Each number is 128 + 24 x the weight over its row's rms, rounded and kept within 0 to 255. Layers, rows and columns count from 0. Numbers have three digits each. The size before them is the row's rms in percent of the matrix's.

# layer 3 attention query, 96x96, rms 0.126, rows 71-95, columns 0-47
082:139091124139101125114121060153068091132095154120108130152094128148140135117080110138130107105106103134123150124116128097130136105156145127149144
108:125118146139162140168139173157129155107141111138126103115140163106112116123167141130111116145161100125125122148138125130110134124128109132117133
105:155159125130135162121120149091148095147171111104130146123143096142097124182152119146114108144149141115140134162135074087141115130086141125127119
111:129148139141105161127119080107158109136128129089106149111129153091132129129140126087165149131128204147150134142140153152142115144151103165156115
111:162140144122119130177111113139076130122095150106097148094087145159115136102165153122113126143142117110133113151134094111147108125098167160139165
115:105120104163143103091140149137137135108099141099132129122080130118111090124098105139136115137097124144147147099129111106116095103171149126150171
109:162169101113114161151124085159119126168104061147106138120102134134147127127116191105140094169161121118139116102125132138129121118107125148123125
097:142100130168118083106138119140120108096078140103140105122108111131119117157126132096143147148124138157126144086177078112120126147111162152106141
108:093134150109150138137141147162128067151147118093095094124155116128122156126204095142114120072095132134148140131155126099125139121149148099130105
109:089085101117158157085158138104113147124108133108136150119138097139124127129119117141115113107081174144142149133152127140151082175165096124118112
101:130168152085107101149106117112146140096155110119137108090126122132128122140151135129125051165084156121114099150145134152176149149104115105118143
102:147177090095141118110133142123109141135167075118098096137136155120149120153147149140104101110147139086089153128120159176128138138160166118120129
115:140097132132111186171155139182135105126099078079129108135115131149110155116116175149101124172135149118129159129158158150140097132135119124163085
093:124152110133106152163165122138105137140126120122153083118157106137086121127106086194121124151107121135151137091164119116116110128112143163075155
107:117127136121131125109115120152065132115110115111117130135141135134115110172154174166135126159113103081069127097121134126112074124107134156129092
116:136122109119143111112148135144117128127128172131104149154131149118127109116079144152135114139113131134104104171154168112154108159156157082144119
119:100149099136128117127164131138133161098121151130134128130094106134128086099126160084156100140128155122149145103122108120136121133087149126190123
101:136146146125125150133124125100196110104078141103112148158106146124126098126130125137194115112103101113130113110092137120130112136124133153126132
105:116126167145120127097087091118171141145131102159109121093146104151116145139124143153128150087088101130148124115118099118089141176125104134109109
101:135159103140153166126151136087129179145137138100156153125116124132145144169094159068150113104114151162084116082100129155123142147106101157128179
113:114159101143149080096133094130093145197150118123129104154169137129146135133118137111121100136155112144127152153055116130164128138126140144110174
105:095130158127130104134110189144130102172106123138166127114172153161091139102131142132106122106141119100169087099130122147114170122135127121172171
101:133139113147133106143089138181142160152103147099166150134170128112126120132102061140125104110099108152109136134070107148113140172119131126155132
115:127134103087124147154125148156128124132102121107080138121155107175131151133108119147083107130120151096115153106117140127137100081128160197142106
104:135081111120152129120155145150099126148149093136111131141092107109127128175114162122177108083106111141108127122148126125141129148143118126074126
# layer 3 attention key, 96x96, rms 0.128, rows 71-95, columns 0-47
073:071124151091150102116149145119155104146140106140064104151137073182137099117133125095170115148185101145117140145105095118105139145136104119145110
128:081130133076155141157126130142127133140141147094164100135126127167139105154131117124118115147141099136142170130141121102150113155143148128120145
086:130133139143144141135106157123154110144139096171080191130115104137147146147112089110126096148134155142128149122161095107142158141161137111122112
113:161160136081160136161139160102131124091144184112136126111131105127144116125135156161155136103077165105108147091150112144128083121141120104181161
114:134113110114165116148128110149058129121105105160119126099107155137150147117146118152125114108098119098151117143129113161127121147113115191139097
099:149111157113180142116179143135170128100132121117119093126097184120155122131106118152142140141073124152129108151123160117102102111133106116119105
097:107130113111093165111116131127097138120116128125157185164112149129162108165118152139083135154103114111113102161110162118114133187140102111138120
107:131125146104105123106121123130107133116134170173161151137108160169088104105121139145134152157105188130129179148165120078133118137153117176080132
099:112142071075108107123120118119090148096132108116139125120105171119081129168148130125156117141148151148160146147142140091152165119106133148159113
096:133160125103176140116117094141173145104104111138178113118142145110075110105101062148161156117123150109088119127133104125163144096099112149155139
097:118140078154113113125157124134141121147106126122107113121124107146169113121104139100123144158100149103109125149138112143151116149156125125101103
119:110103102070127107141097084110159114186145134131162179141143133111136139203170060152129125149148117108130152144178133127106146114143129167140115
113:144110108136121153100146117121130118098101123127116132136113113101091175071137119149165108138142186099100093137108144132140176130162098152115125
101:113143100135165154126108129127153111129170146167100142158097151135138079165120122163129139120101119150109110139137117122172106117050134169110115
094:161162109144137073109109188101105102131059146148099150114104131152119117133107118102102148122124144128115168137114136113126148123121115092123087
096:087113123123142147123149163114160105103115160112141074118097128162135102138158136105108133127139118132111130134108127125191144151139094145147145
098:142115107116122165150164086170151101097148140158140162169110158145158098121143155136122124093132162114120159112097178129119129097077134100117131
094:089184113105154144104142107163086113078106104128145115109131129104119145157112131103124122137141127157125110093106137158130120085132153140137061
089:177091116152119138148110094087144162091091144154143143126121131138079128103106144118141131139132115110149135137160113143159123135104133153140136
101:079115145113091164141099093097094129113132127144132117110090159093135150103068110169117156101149140112141098169154148161102089138095120136164108
108:136086105077120112128098099147116106131152130186109100124141164122150131118140144175142130128131086133114137140107137142124155082152101127152145
091:140118130126142109106124114177139083106106131091144109121125131098111126135155140149109128139122119148101113163127137157119146137141160138132083
106:151126169167106177157113123104142133098154124115109143148150140105167099149088164137157121138180066186108173155124134115145114101118123156121121
103:114124147117140104109164150110181138119043114129102140105117127132138153140139172131107118122151123115106103130110139143100093123110110105110093
113:134130123107151149141095185164133154164143138123122090113135141151176134099148137099134108147141171138115118113116134106172102155130114111112126
# layer 3 attention value, 96x96, rms 0.133, rows 64-95, columns 0-47
101:137149057142156163153120124109134117127159128106134137136098107134107117177102135120151142106126088136147152104142173138150161113116107125106142
095:129110157126138089137117131133105105176141168111151123103129102105129129162111117151141105131152126114155099130095109122104123139139130113120116
108:127115140134087088124161158103109125129138140153166098105154158108131120098129110161130127113136171166094128127100136175115082125128112102116137
090:132089126165096144121136120117162079097106059126134116126111163119132171123144088111120115128097151127100127142116090126119135127105110141113129
105:112125130146139100120095146136087121113113064141173093137099152115143123112162114137097130083163087152087133133153133121104145124110125136114136
108:111133121120117102118100148121124123055115163167145111153147134116128082145097190122128124080122117096131124132105130139142121137149117100148145
108:100104076093100162124120126136086154121157111125128147107143151107109116128156081122143135108114140126146160112082113163150136128180116118161106
097:130160141123137150133106191183157119135139147110153167098136135139127071105136172105087071160129122133115127141137129139136130113108151144125076
093:155107161133128130091116093125186127153125122122052135155136116139113138147153144133106120124140134148126153162128147103126142136083115136097134
101:089091100117117121133127055144130129113098167131120125127148105157141165082113144131173170148136151117124115145164075165110114104134169106114122
097:113121099120145137104065133142123115153142100125170127130105111175088133150120105139145140108088144150159119184144152110151135183148093123149147
085:090131143147085084167157139167170110145161115145088140149086147135154126121084137127134119122088149121108172118140119162133098140136087104103119
097:124120108081153152148166122124137141121131067136150114148150144141132119129154179143136115128133156126142103122115166101176112137128135122083167
108:171143119132132133134129106112144076140116133123176151106151130164109128132142103170105162128146133122174119133160099167113086127125149147099148
111:088101153149117106124140115145118109137128118154119099148080158110120085124169168187118103150137157122148150109139173134117097116115126130155159
097:101146117111112141145113169118121108134118086099098115139151115142141129097150105163130168145140156139137151074112142124150146141102143150137110
094:093134161085106132132128123113139140103111122133130137135167075128094175133098130162095139170120102117169144156112158119138152099088150130164112
090:164114156129110125099156134156139120113082140142083088087129124112157144109110121091146158086136121135125153144153168117104131120115130180122080
093:112103142106130131137143128136136107128108103214130113108155112126094128099142126068117152123118125159115109121117064105177154134115095119113133
095:133136176117136179098115148085101141121116129128127130111106129151125184129087125121105102080160188097142110156099136124115121165112095147141134
098:149117112151116139128139087129151080141154123108117167067098152086122146137143100102145108107154103141119097110122161130122156160113139155135115
103:121139109132132110140124124128104156138111108117142130123158118112101130128173156171130164152129118165123149089095150157158091139118100119126083
104:113136134090138138114156140150143157134116183150145150153122123139157128172139154147156126145141144123096145057099122154093137106139090152111145
107:148133150169191125136169117120105163075093071156127126108138118085103090159157114085123109118149130177115142148146129150119127138119139130116151
101:121114128139142161148119128096108150119127106119135174155135112116119108115070101138143137128093161163095127150120159143131158142125175144090143
102:103125107150117123078144158086103113123141113125097106127169155128106116113141143144141117096100103101081151139151126133119140128138117117121202
095:170146134150093146142124151153118131134143101155101152181116145151102098133130149164134146173140090179171117122103105151119107143119114176160132
099:162148128122137152095119170126143155144110073134109149096138145164153121119121133170112146120145148170112142097113145150108097147110127166161142
091:139135117112140114125105095167140126078119182132138128129139144134177117148113096127132110148122128129133087108134102084142115154102166148142118
095:158115141132138117164117091141118090177131158106117153128099117145106141107117156133125136117152133118122139163158126143151117115108119138138183
098:127119143096139117182130148093091164142139146133158140121115143122121185107138182092150165103122162120107172177119122107127091105123136120086111
096:130119155120116153113116171152125123115088126142167136127097062179172119195148115123146121131120105173159153149175142136101151139139115110119110
# layer 3 attention output (transposed), 96x96, rms 0.174, rows 64-95, columns 0-47
098:149068152050137142103141151153162076077108139127140120140125142171135156126136127148094145121115141129136152149141124118135126190120132147181111
100:133138122137106130140104111139186094094050113072101146122158087141121117109139174150162152102087091128152132154146125144155113116138139083126122
105:136156189110147106139097148127080151118104152120120092143181088129137142144148133117095117167102121133106099105123161142122111193138147104097113
105:132120127111100094135103115119173131133099152181124110096112135100087130101129153123158114117143131089162147118155150075109136110162133167096123
098:119115103140137119196119142147143140131096143121089109122142137115145112082129116103096116170118163137121126074134144120107132133116094140148090
101:132098114113108135106157118085146139119140087098161160115107158119128132090127140088151087099114123137093128113182125183127134161110131144111103
105:153118099100159090091133093183147095161128124119151125154138179115140142109133127128072168089145140145100085158126144108146135126105094130141122
098:165151140135136114127134128129125122112104077154115122173150163152148117154146148104166152085145109169185089111107134141158122069112122136148151
099:132103140141096148147068124147146167140093114109124153120134096129160121133123071069177153137110153107156143159139162123121126133182119103124122
101:120139176117135126122138113127162149170169148131141147133135095152116145138109133140122129107133144083118102124106119096120127101150074101119138
096:146134125145088145086179120148129140134155146108107132122134111106135139143115139156094131151140170140094140123163111113134123090117119132123121
086:139108114086129106144114197126065133148129131106104098134170154135119112140132094142178151101111141110105113104122132126124132146149089090103170
093:186156092130151101096128122093133139138140120161163114147128162150163121098154127150142116131094139185137133117077153126090143115171179129141100
111:063130132134116095136118146134130177134155138154154110128139113132140130131154114133116142179072149086148129098137141113107113122086123073123108
111:158082094143144138163112136158151137139144118119119114109133145126121147128130146148077133118115101166122108103103110157111115152100091136091161
100:084136128157133097099154115116142086143147157157117120126155134120136144128106096094106076066148104120117169143100125173150140132107123142148121
093:132093121105154130152152126126128122129121122132099152102092147112128118150163177140174195150136096154133117139170123141135115145136138121070112
095:176143169142101096134166101131065147133111147152115139092106116164098137143169144096122127129057124143162135095145121082125096147123122122139102
097:182121116167103113135139142073112166144158151155133111114114110104144131119107112123127145109151138122101123139075156131077173115137149146154114
100:126115140181111119119123179114151101143064165143122140132135138145141123117106137144143153162120071150123133135102115160140122104130180096107088
098:118170107121127167097109095133114149119138114164172149097171112124150126101107143107129163111139132124108138111115136113153126105132144116138144
105:097118111108134118149148111139123145193151156154121168145141127108157121130115121132142110121133170125096111116130100159129169139137092180135166
101:130103099138125086138107150116136130140116096110125153125127163103121113143163149066116115156099124144139099136131112152184125204159106142125128
111:167099118130092123140110089097135121091141143117095128148164137099107150092092162124129157172103137097145149118107132137106123122134165137124089
102:157125137121170115092114129129136096069097146147103098134156112125119146112140107128167118139149151106149130122104094158100145136152112116189146
100:133125126119125159160135081105114134137072096097163076138173126131178169157142112145101121113153172121102157139118124129079156141146110125122095
095:126119101108152090132150141132112181117127121191141140136110097103142123098136075133141153107146134106114161148145100117129141138117108156128165
101:132145137137075058117148082109116109139118117143156132134147128105165132075163093097136142105118099118145145101129180128139114143152117092097131
099:125132152152129162134137131083090131115121076110174154080108150147109137096110127158096139133126125120139108099134113095099106119135077138092119
096:122142123125111143156081141141148125097134115113111119133140085100123121170093118112159147122045092105111131101135155114128169105175104143167146
098:175134155153124145105180146136151142155144122141099077135142064120143102121123173128118118150096056117149121125084148147147153126143141130124105
094:114130117105162135094131123124090126142112156147110117151134132114193120132089139134137190139140140122128119113141113121141120109116126136129115
# layer 3 MLP up, 384x96, rms 0.224, rows 0-83, columns 0-47
094:152141130151115148153121141153139105176151143116148141098116112157044106175162156114160098139116137105139141157149131131108109149182128138149126
111:138192134116155124117104111140115069088115145158172124146137120138132122103161108145116163155144158083116119172117114143129102122096120152128111
113:120107144164158080163129108116105115152148163120146143134094167093123173125142095153146166154155100121132138154134133140118152104095090124112151
090:163165145158145148135117102154149132129091091162135081118140153146101118139103093084140151105155150162100103112147121153148147119156103100110142
097:154133119120130076154144138123163175176144144148161103107123103147137142103131103140097161116192130148150132133128129148111099100141102158183110
107:136113105160142126109128157130153114119091158168128111106154131148118082139123131156128150157166058121153157108158122136164089140096173154137137
099:141160104108096117141124111163129128137093191106141142178141146099080141138147086108103154104119150135121154123120124112134138124153162132130140
093:184108153140103110133128162155099134126162134082107081195157130168162112135149147149145126098179162121132149089128095107137098151139097157137136
114:070137118139141101111157103128107163157119088063124153110127153138131154117098138118145073148106147140174137127117150121126145097096134132149120
105:144117140130106123095133149102115131123175162079163187108151175115161131094098100121135122122174085105119145158097129129118134117137108127135122
104:111143124118116131123101102173111083138125136135107116142160127162155083158149116143156162128161142148117114131090154132138153175147108125108146
095:046130128089130113146093107124107147132169096137120137179126147133101113095116088082117114153104108162119130106124133108116144096099136144150106
104:119141100164107103128127100179163103139142135156104147157165136116099133124160138146140123115127108117149148129197097125125117123126110164106124
095:058125124131108129119117095135154110169111134132130105121137111124129131167148157108138133142172147119149096144153118095128116164146095133142139
113:119115139119118100149147180108140152104146099184114100149151158176126115152136132135115166158097146105126117109148141128115101124116130107102144
101:145130057093120088078090108139166139149107109130116135123125156131154131127130176121115139135121088128146128116152124119149130111118160164137123
099:127112141146126116157086152151176134091096126157120085094181152133144085159100134147111155115110090162135096134155141075156109122127080146126143
093:109137089137126115169136075127129072078108104169127147150129164148121143121125093137158148134128177118142134139121084102066128164131099122110168
097:106157115088124166122113111143127126140106126125145164100129122101144121093148151112088149167133190103154111161105170104099196123150137119105109
093:151106128149136117149113133127090105099145100094105096146120142173136165170115123085094140124169105133128160148166116105117130140136086138056098
096:138125150135113148133101140136127080158184148128140129132128127138197129130129135106166130149136114077116164084113177126170112108153157127129152
104:125127141130147127075156119107108103145148116107107122122094136152140133129153165138175107091109119126116129154172123182126148111126156164082135
100:111161149103149108144103144145130120115131120080121123126098140140088119150125152173138124102130109095092145086108128151120128141114133120155129
091:088152155121160134147124155105098146140120115151154142118142158124130117100158091105146097116133146122082112186095167134112126167110113088112079
097:126149147123106088156117117147134130123097102120148158103137183127127123125146131137130117142102111122146109141101130083127120147181132109122129
102:131109112103198150137145174199102139118145135170113145132137098132109106121176141109110131111155160156133154103131101116117155140104092094114126
107:136123120141135098126094131107158165149081148105117117127154157149144138168142188131089113139124088100138138197113138131110139093114167157090107
095:131159131141097080138100128104108131131137129121146144139160131108114118132131140062129139159115165125095102101158114143160086096118134161130128
106:128113091136133134130094083122086148141141107084095115154150123126122064147143079079145126130151120126136095164101128161134184139113132142135107
108:115140135097116103104182157147125082119162143124088109141135135146136119140134110123118146132126094123144145108094134113141200146138176144128115
096:156127125128180111156149118128104134120155086088142117093100141085135135137106113190124128100180128100093127162137140118128139094128107131114157
111:091107108100108119183087126112098136107139107103117103133170152153080102145144130087090142130153120148118105139131110117144152142102093114138134
100:086159152100123158113126135174134120117091141159130140126121123145104073086068138133141108102153115130143108099117114101104115163118105156142163
094:116138126134124150137126131171162143132154150130114132084168146125136140158138078137154138125181182115135106123149129097138142136187090125192173
092:131150149130118131161107135118134107049132156102155106135105153117120126084131157102093138152139119132121124147158120122099136128116110141106134
112:148179137118147115178112131134119131145077154088133134111118164167128134190136155126134123123114153125118171115105170134153108191103122118132155
097:170128131116104115119111136146202129119124178144123154128093126156120116114124149084111094103150142110151168155158105153167148086108152167133124
103:153124147082141141170088146103119113131159134126123132121148171180115137152145168126171161163108134140123093133104136109143119139152120127088100
104:131117102103122132158134117139152109165122120083135171163129138133110126195085167148117113099123134134124084113150131129118098112119071133135154
103:118134161141160149110097116084099099133119115127132129135115117098183174167145073118174118115141132156150140118123107110098171118106111131118053
099:141116109120104140179113148141150132130091135144124106160104113117118067119108131131112114104106154149197140107112146138104108122123133134144142
103:123078136137124122142111108093117112099105082148164123147102132116115076168106140107117114119155168103157147183156102149128139120116107094122127
097:104112128149148103131111099126129149140178162074117116107091141152104136112143128123107135188054157129128177155142125125130140079142116152130129
098:176114169130126150122139156159159156127111181129131099108183118140141112112133130133161080157143103095155123173117165131141138120113113143129123
105:132141103086098115105141172112083145125156149114125104105120096175132080164099106131119162129153116129158114122103152112125166097156136093111121
099:105140147140142149147136155092148135180141092091108158103127139155137159162145122108100089118127072112165112157125116137137146114093113105177097
105:114135102120089121112157100167144141145144092189102148129157159173118096098102107176172136135119130127133127194131118099140118127114149116131139
099:127151115130155124089136132140143139170128129125149192121126117113107171101113109155162127149103129121138150179076134130147135105153116159150193
103:122131163125168131107136153111121073181146152109147090120112126118142128114137113135087151129135118114090115147119152089122109135136128117146164
098:106113127140091129117126137126117132122093113130149147077121093118142111133188156132091089132129108109130132161103104083116105137103116161113140
092:103114121108091110127115115154139150136148134056166159150107125138087092122081118122115186114120111131117157156173128139144128096126118142139117
112:097136136112132140163137109113148072128132137124091107087155145145121120101114145089145174134134116088111146149158156118188147117175103117116130
100:137123109118146114114091130137147126149191125112147154102122182145127174108173168116148145163086112102122153109119144116132131126103150115092101
096:138146109155115138136111128103143126130165128121088143118102104126108142102127203123094138135147107118141139181172155121121124102147133125170146
107:136130106050128162142128136107149134122107071136150103126093115122137114178116142119107166064147147142144147117126121180134128106134122141100130
091:139124174145138109129126132071101137125122159157093104113140145116113155104088124151122109096148108108112092193183115125102112129137114098127122
102:140090146148131140129143097117165146114167114144102132123169158122092120128093111103112130140146078127128106156106128120127099133143114105133140
099:189083120133094169107129134160133141163102111112115115142082151111118147134124183133072155120160091123158120103150110116110110132130130157115144
098:095136135089131132111094139132104150091153134120117133151105134136124150148074106110119160119106109071155155140119145141140122112095109062135135
096:143082102123145148144117133152149101152111109113113116137118169053136120118104164133097134080146108170095167138130130139110137129128151161103122
099:086143095131121133105140104143131106185164123133135137135167146153129101113085090128128138139087152130080115138124142136111159084130152145101115
094:136136098151139145121137161165106114146156154088128134127100105108092177119078127133134141139176095127125147104107177145110166115139075134120098
085:139127123121118162178137094054144104166105101113120118113140138152142117157127065158129144115142112121109160117088163103106129120093174103156117
102:113162088136174137126125145186167148135120156121109095089141147118159136119160118139136153126134146125123127133112127128124110135127136126186074
087:129130145105135220125161134103141146116110133127117126140128129209122155122137139113109109146150097098134143145082125129139115123092132111155156
108:137111149126118096154176130136120136157149133125131117105111134123150133140085113134088159142170126100134150128117096132078110130115114148140088
092:147073106115144144174129156168081133148118158144142096142145138159145120147122132128121153154110134074132152133098109126125134123121184143098128
105:165130138118138135133124124097199107153123092113110112145139147140144117118112086116136131118096113124113156098080120147148135175142163112091132
101:097116129099117182132117101045133106097084116130103143137133162153139073131103110139111194151112109102156142107101123095131138142092109096134105
110:122109121151116095150134162121124138129136172142135128117128115155157091151072169152119150149117116103138159173124141137116099104100148150119132
106:129157090164139168124166132110124095139090149160166140133136157132151096106111154162095119138146104101099163117166141085146138086143142069141088
106:113118135128133155142109128116154135155108129164101129120129121141168140134099081126098165132150134089165138114151065136102120128144139161133101
109:142136083143144145124099138127126102122161108083099144107120168091123113090131122165093161111087139134098119150148117139128102118145134139129074
089:130152106149075097142107145172146139158138147085115159158117121103102130107123134147099128129140099147101131112134075122169125114104138158126135
099:130150087151120122151112114137144123116120128093142119105173132119089068171134131067122133119162098137103125119130117153100132127139168126100125
097:114168104131112170116138105155119148164114150121096121128141135137117114151147144160175100123094133097145140193135123138129136140097132150146174
103:114146180138122090142101141088128113109136108118085122105126094114129104164151100140157171129125102157085137178118127127128142144125155148097099
103:139128140144095133082137169115114148100114127123107130140150095080170129125112160084137131113174117157125124127122104114139124127128125137096085
096:113155115121125159160139114106126138182114116092124175104128145144152119102109155131157132121122101103075146122137112099111160131145123126114116
091:131101167134181150117146124173186145116160118178134104129081123134122125144154157105141122110115141109158162144144170140094148139122152152118137
097:122096109168154165132127122148122137151162150131144092138142137075142158148141125102128099121150160151139120143155134141113110112156109118125154
091:111139165123145150092136148119162112119136122149152163137139114134092111097132118126137164123135115127110130114081134104088155101146123108141158
098:119105157105136125109129103153137114186104119113166142132110105155112126123135103132113174119115130133118153168142116103116134110136191079151127
100:120089123134104143146133126154095134150142172127145107114128119135085121132122115081159085168092178126114131154114124124176083114114127168072142
# layer 3 MLP down (transposed), 384x96, rms 0.0397, rows 0-83, columns 0-47
106:127134143087121119124142132162107129123097077139138126088121146121146132097095126122114176094100087155111132114173112114157126169121116148076096
105:133150145145146120142132131151156115124135090135155146115096136120065133138125161110125074090152139149147115108138105113136135130125126116089126
103:168113115128104165091144146125155082128126113115084167145154141158144126125114105116178084126102154124163109069085143124123107113136152137115129
094:114122132129109131148139135127151099123144120134109168156087132092144124149136133167093106151137118161132168142129151063139109149126161145124084
096:143128076178077111126104083144106132090159104149095124145133135117183124142119129121124090151104131103096079130111181118122121161123141102112110
102:133137126155132136138118123120121159135137119133116124129176119128101098105106122077187096140128121103119076112110136154122134135138130126178128
099:127080116140166153137182134122171146120159102109098126105084125144144125126138132133152117153094112109121122149126067111126134112137123095108178
092:076177083127145105138141100111151154152080096187115194138126104107113153136127115124114164146094102095146127139174131125164141162105136145149113
106:084171119144119118100131132118126110105107152116106101131111094137145080138104125110137123133137142154127122143084127094181107117127086105087150
089:096112129110122152127088149114113174114127110155114111146091104150111142109102127106137111162112135144136128142186118123104162153099086095082140
103:166122137142124103123137153084193151125164128127155152105119124102138196107149123128134081113163133140115159119132127144118138082124149172136143
105:137121160151095096132104112152125109107118134107149136088162152122151089158126099129088173218130137118156151141119132117124133152135098109157122
103:123134132151141146176129132147174158127115113105146130194120129158135081140169138114140126150098119135145139167132140158127136126124112115115088
097:143166122120150122143107124128088120121166121157161093124122163126113091120073134145146111125161127122129120099100183128107143135161110095168129
108:133179117150135107113150132142139122127137191105165156134147138125119128128147073128121109116100107111137134158129141146156086061119151105107130
104:125130183121110121134175169137080108111118141156140125126122128107139138120165107157135150113115120127147129098100133101112136121124117107105109
100:130120123157119100118138131107105127127130144097125141101134152129147103141104121123106117127161117104142112131119116157099126124149127100100152
098:146090156131114128151142119137145134157145128118128137116107136095129114156138126125115105103115146104126142141136118109162089116158148120146115
094:157134141137148093133132172119107089139151145118127107158145128130108149126108119147134106088096096136088178125151165116178095116117120126125105
101:134136140092130102137167149145090133138147165130192103067140174151117133148149133148128105127105162124097113131114123131111138166101184070127124
095:103132085114144118113139096133151131132106090156096111083124140129109137110110115140068134079168135127119144149147101138136113158139144148115085
107:130152163108130168153146117119120116149153115131101126115104127119124100157086115122130098140157100126117099100136163106113126145140138122165122
101:133130123147091119135155086133041146158115113146136129156151148117165144132111190159125125148083157145178106169119132113112103129116112138109147
096:160103127134099091100144118160144109120121153105120068114159142163128132121097147155081132135134108128169134085144088139099148112137176151111169
104:141116138151164140105154141162137145140114115111127147127118095164118158139099116073110092129106161111118142113111140166132092131136127120111169
099:142128118173109098106112076111099113139121157088155089107153141146144144158118113181161105137107144119108103117164159137165119126117144160156105
104:096117090137113169099151104111069142171112114150188081144162140126105139091138085121162131116144123144111141115119114128133104136178100104169097
101:143111131093105156078105147140144087140129156131136116107130148095157145128152104155151153110136147138118096114114137078078189114171125139113107
113:101150119123157125197114169106117110070123146108119143146117094149125181136144121154111128148111142094177135131121107133143076097177089104140134
098:136089107128168144106134112125100164126103158146135188119125132120126113116124164152138141089134130154102088139163167140094097116152081162129152
099:119112101128091157102135144147110070119124137109113110143128092152145149102155108121146175098066077129138126112111104115114123141111128134180093
105:119144123131128108112139115137135120135143125144162142143127146155164126138133114114164154114160137176159179110157124110133095109149154099136151
100:159107124119124129124122092124128175119128075086131129123093107151152131116138168158085151125126113130148143135131112140153119148095171122118154
098:136094160129143126142090121125108137137149116115141118138094130095115107121167129114069155122092101111138145119078144122087157151110128112150096
095:155101112074119126140168124108130077162120107134141141113131125144138149142128135147129121128164120120124105144092121120151152165117150143175110
106:094109154127120119099100168146164148157123144188144149149142140102131096122098106135165142141108091130143109103144088089110132091140109128141097
102:101093137173153142102116125137083143170150117111174113100125100098086143143154131149160133143134134138137095071116126142066160166125106116145122
095:135164129136143131127127147136138138116145111162121134113122112143117118119119124136154150095183090111113090071120145128092117126083140119097146
107:145119133118145100127117107101110143168168102104136071095120094150107141108121174092135095125114091097120113147112131117133120149095152081167135
099:148173127138140105114163159143160122066125127109183124134127146139137104120095164119111133129156124175097127164109132151159120163118135177099149
097:130148132120162103077161146112120141150133138158115134120124125174124168138105135123138175199122076116086100111115107151148154136132128118135109
100:148126154156126142142139137162088096148116125101065171148160132119133151104131117128138114119123113086121170138126133138095128124137139150095123
099:106104091129127146131117128106127127154078079111107157140156161084123092127119123135156126123183149125157093163078123065108145188142119088125160
093:121156066128115152127149128115086101123143116126110122131129131082092127111129159110131137127113113145129091061118115104124180116141118160123161
099:115176123152151110161103132094149117119126124145147137106095144115102131082170142159160103132116119128128097134163141114144119157106116151157171
100:149121100089101136110138138134139136094122167158131112115136138084142139134111098143129150135130195160112153141109105136129125133160154160114117
104:113100094121117107112102177076097117149076153067158125124141064124138136121136174150127129134130130143116111093110114127100126148126125098138133
099:163139138094136115145128171117103110127180103152081164156119139125135111117085156122143105113106158166066130092128161141129147100115129138111105
104:152115148104051157151138121135155170104081134133094137142125138123141127137124127115149138102101151117138107144117166142137116126180104116085114
101:132125113099145104117103133139151137109170130138129109101090158117134126177138112182094160104146150108129170075128113154154135146120139136168128
106:084124128134135120103129133107156061141145160119072122093122148104172147144136151121082116136168135098122136147108135122075119109138126174125112
108:130152145162119118123151153149120133148119131127183093130123127154143112150151157165137138131145140149164078134106101119143151136123163124117142
099:163114098154147132135146133133138137099082133153104129130127128113177125156108078138119103123134201139114103093091133132116115153101109154195155
099:116111111121141117146099125121124124117126161133127129185117135137091129170136097135082123120122107157112126100075124170082152137183081125108131
106:112138129128119111134120112085115129164089106141122116151136094115085129174104070101161110150114116143143105129132144126111182165141098141143105
099:096136108114159098152104156155086138151145133078112148152138128178177126150157143127147136133119158139122137119095140108144117116096111116112111
100:121153080113131110155116120173102152135117136101129138130106124140151167179134112122109147124122161074126171098161140127124160087151150161125130
100:079171165128135119127126145108128103113190183115113140104179097134157133139144085114166114128124138116118171121130147125112143091108083112160113
096:153129101131127132144106135128104081103122131134147115054148158133117106106167088088162125089148153142118121122167093127122154154160131174153116
099:130138136103108111132139149103149172095148167129147102106137103145109148132132093131118124140158168113166150136142070105160111131121121115148146
105:148140147118132119122085134136174126116115105100109142135076109092111121126118122131156131161132108137155153116092146117163136139109123130161142
093:118150139137121125130115112093134136141129110149151118099151155141164101114146142174128131107086126136117100149119089126119136165146187101127130
090:148137134132142091095148168191092155106142152134115121142112134115091119106144185072132123148163131129134108147168103143125142143138100150100131
104:131100137096103119097137138116116116121158167108149139165089147104130123147140151122130116110104125127148102118140159155131132113103117133127156
092:141150097158125089115145106155077146141111114120125115129156095135140119179140102125124118125128097104112117156129172127101110163167109159144158
101:108152119146130134187099121146126150106092110144145144113135098151113168126156121132168131106122121117120166107161134123114118098151174167139167
095:107179147110112120111125126102183155133160096131131118087109139091109118107113116122108098114131122130156096134118145148152154088135104142164103
100:119139094114102140100111174118091171090082151135144115117128134118167134096126087131111129128167095132144115160130162144089139125099080136097098
098:149156138113137113124158123146163132177147127150120113132107149121159132100110131118100084174073148111093166131167151106126156124125132111090077
100:097154117133126153119120117139115132106113077096127163124121121138116130112143109110132150096128127144157103138096163144145124157151133133116096
107:129147095139125114167125127134160132159148116114125120173082112151112145081183143135110140163110140150134113156115144097135140108123080115154176
106:151135096140141130101139117120122136122126154135152172113127140133142110144153139151122117133118137136120130163130140071173089050119144102087091
104:118136123123091084165161101102122126149114175141157123103089107148119125160106125103174113157158146146173097129135158112135146124130146133127125
093:122109175140146149105185093134097155137092099133113116147102121146136106117128095133159132111138154123126108115137147106122147142142117141127123
099:092128097157110148109100184099111092127127130123114141143093158139162121112132114139147186154153128109147127104125125142128132129092095153091154
099:119101139141141163138140105104090103085093160152110136091096143084163177122136133146086111159145110146148113103154119143115143125121135111157140
095:146107110131159186091193102159078151127128136122151163128099157153139151118125131107172108136102139119104132098147147097135086148136124119134136
100:102126121119114136104133098139094111151113184144159172109121132134147106139121104171072132105147129105107105129123141085153124099145121103124142
099:156105138138117129147064123150160156097149132140137079117156131159140096162133097139131125084140144136165141149091132151105086151121136178121135
093:117141131120124145141121129115115101124116150083133129145171152118130152094083140160130161123161120156093113102108078091145144097102145099134129
103:111161136101124102150113099143147141167159112133152116073128123145110109157170133095160139145140119119133142087129118110142126092100161137192136
098:150077109112139144149131134090094081151134116146088142118122114119125158118087121142151120143135180124140147143120125164134158148160122158152111
098:135145122139107114132129117142126139084135123123099123161111158083114125144169123124101141132159116103096095146073113138155131157132106122138115
103:109132132128111120100121090115106143097137106104121123102136129147122175140122128102151136073147122109118091097122108137096161111095126106137097